{"d_model": 96, "bias": "all", "parallel_block": true, "init_std_o": 0.0102, "lr_head": 0.00894, "grad_clip": 0.5, "warmup_steps": 214, "decay_shape": "linear"}
Each number is 200 + 30 x the weight over its row's rms, rounded and kept within 0 to 999. Layers, rows and columns count from 0. The size before them is the row's rms in percent of the matrix's.

# down: layer 2 MLP down (transposed), 256x96, rms 0.0648, rows 77-90, columns 0-47
# up: layer 2 MLP up, 256x96, rms 0.099, rows 78-91, columns 0-47
down77,164,235,193,210,185,213,184,180,195,209,172,221,211,178,166,185,183,192,197,186,268,249,174,228,164,206,184,245,180,222,245,198,170,158,182,253,175,202,257,208,188,181,219,137,183,196,194,184,160
up78,003,161,155,151,197,160,174,134,184,231,245,201,162,230,200,206,231,226,173,200,199,188,170,162,188,191,179,157,206,178,186,182,201,176,198,151,189,219,187,168,142,193,151,187,207,160,178,207,183
down78,004,227,217,262,236,245,216,241,220,222,212,238,233,214,243,161,233,239,185,176,189,231,236,232,203,175,209,244,194,194,245,242,200,209,212,234,229,238,208,221,228,216,219,199,201,212,227,212,220
up79,117,179,183,184,189,262,184,214,203,145,208,171,207,229,205,172,203,216,152,171,131,197,162,235,209,180,150,165,213,237,244,248,201,245,228,187,185,186,164,174,194,199,171,179,277,209,201,241,204
down79,127,205,222,229,180,168,194,187,185,184,185,183,245,236,282,208,222,150,220,234,194,242,166,211,214,145,171,202,195,261,206,225,144,242,218,184,171,137,193,202,247,192,188,210,224,207,249,168,205
up80,142,239,219,167,210,172,204,159,209,167,225,218,212,219,227,192,231,214,240,180,223,154,209,187,146,200,149,186,153,183,252,183,245,262,195,196,235,225,176,213,186,220,175,256,227,203,241,213,139
down80,144,212,234,140,179,230,274,195,216,199,219,228,221,191,143,195,219,211,221,206,200,147,220,233,206,205,134,246,172,194,222,150,148,198,204,208,195,199,159,228,244,218,196,262,148,216,179,152,125
up81,005,200,201,207,203,194,195,230,283,227,261,234,248,251,216,200,236,226,187,198,237,199,186,220,217,230,214,228,257,201,260,227,233,219,230,214,205,228,198,211,180,214,243,217,226,207,265,227,175
down81,004,193,197,167,226,219,234,228,207,183,154,239,170,168,166,182,217,232,203,175,212,208,208,212,257,166,204,191,186,200,214,187,200,219,181,225,209,249,191,220,286,216,218,204,180,189,190,239,170
up82,133,191,230,205,202,195,181,212,246,172,192,190,204,193,209,189,235,228,146,197,169,230,288,186,182,179,213,157,189,198,223,227,176,202,234,218,193,250,207,163,182,161,248,195,194,154,202,178,166
down82,146,206,173,207,179,241,202,198,213,194,168,243,197,163,140,158,180,230,187,190,191,161,130,200,218,202,187,215,208,140,174,197,225,255,195,201,216,218,199,183,278,228,168,189,205,194,177,182,193
up83,132,164,210,193,232,209,169,244,206,149,188,244,193,244,195,268,208,202,167,150,154,170,170,179,201,228,217,227,209,159,194,159,190,252,203,183,218,248,218,144,180,243,146,195,229,193,249,196,208
down83,122,243,211,230,256,205,158,225,168,176,234,209,189,172,260,231,193,174,221,215,178,210,205,147,172,190,159,210,168,258,229,185,234,226,158,190,156,199,224,189,175,174,236,185,212,223,195,202,214
up84,008,181,154,168,223,172,202,262,239,197,223,243,247,198,238,188,235,230,176,191,224,192,197,206,194,217,175,221,269,172,208,206,220,220,197,250,208,235,223,166,144,201,188,229,220,190,226,226,131
down84,004,233,203,174,191,232,243,221,176,206,198,226,150,223,205,204,203,194,239,234,256,237,221,151,244,154,180,204,217,200,160,181,183,180,186,265,226,167,245,227,234,221,204,168,267,166,200,240,224
up85,007,174,202,189,162,170,179,184,164,175,172,166,150,168,162,161,168,149,185,170,183,161,168,189,178,179,180,171,157,176,174,169,186,172,175,173,178,148,167,179,169,155,182,167,165,175,166,182,167
down85,003,198,222,181,203,205,192,214,229,190,197,255,191,228,226,244,201,199,230,213,232,173,183,188,208,194,213,127,259,214,187,233,276,261,211,206,208,210,222,195,205,255,231,235,186,203,218,219,235
up86,124,261,198,153,170,204,178,232,269,211,178,206,210,195,196,203,250,219,208,189,185,171,231,189,275,167,162,158,252,188,237,234,233,195,202,171,245,227,180,167,196,211,212,187,174,239,201,186,211
down86,137,134,185,178,208,195,229,161,135,218,232,254,179,223,180,180,163,236,198,244,196,200,148,221,158,206,211,190,212,193,185,179,187,230,204,218,186,174,240,226,176,210,208,185,247,201,226,188,218
up87,026,188,215,194,231,184,152,186,225,229,172,212,189,187,154,226,210,123,153,172,198,226,223,186,224,101,196,178,170,165,213,188,150,193,217,167,165,208,159,252,194,224,193,151,168,143,201,203,279
down87,020,205,157,201,170,215,236,186,186,184,182,190,230,182,343,214,211,208,188,206,192,177,223,164,160,246,197,201,196,248,207,199,234,209,175,209,171,220,254,175,177,167,207,236,196,270,192,163,155
up88,012,237,251,245,222,245,214,168,196,225,209,186,210,223,198,247,199,218,246,229,204,242,232,213,234,214,243,205,173,236,210,228,201,204,227,201,218,209,215,249,254,229,219,222,214,238,201,197,288
down88,005,184,208,240,198,224,186,206,214,215,230,149,266,220,264,215,218,189,158,179,164,208,180,238,150,262,221,220,187,215,211,210,214,207,223,108,188,228,186,199,175,189,214,258,206,247,184,157,180
up89,072,192,185,154,257,188,159,179,221,187,246,225,207,198,210,146,212,271,208,163,263,185,202,176,197,125,188,178,208,197,193,206,196,224,181,237,245,229,175,207,240,232,251,202,239,224,212,224,171
down89,063,213,156,208,140,207,194,176,198,256,222,186,218,207,190,225,209,199,199,273,166,225,232,224,146,183,216,209,188,245,120,184,171,195,166,218,162,189,213,170,222,152,224,162,171,196,195,213,228
up90,127,224,195,217,206,204,217,195,218,204,192,198,206,193,241,188,200,226,198,132,170,172,180,224,167,224,178,167,190,203,181,247,199,170,199,235,151,236,199,160,184,184,155,135,192,172,208,191,187
down90,117,168,235,250,155,224,203,204,182,205,197,247,200,181,183,198,228,188,208,191,199,158,186,225,277,212,191,234,190,195,208,193,145,157,184,186,205,207,212,218,174,217,178,86,202,207,220,185,152
up91,010,196,185,195,233,188,218,264,230,224,228,251,250,210,242,192,237,223,189,218,243,202,210,227,218,229,191,238,265,187,211,220,241,227,222,239,224,238,228,194,181,198,214,244,240,184,227,228,156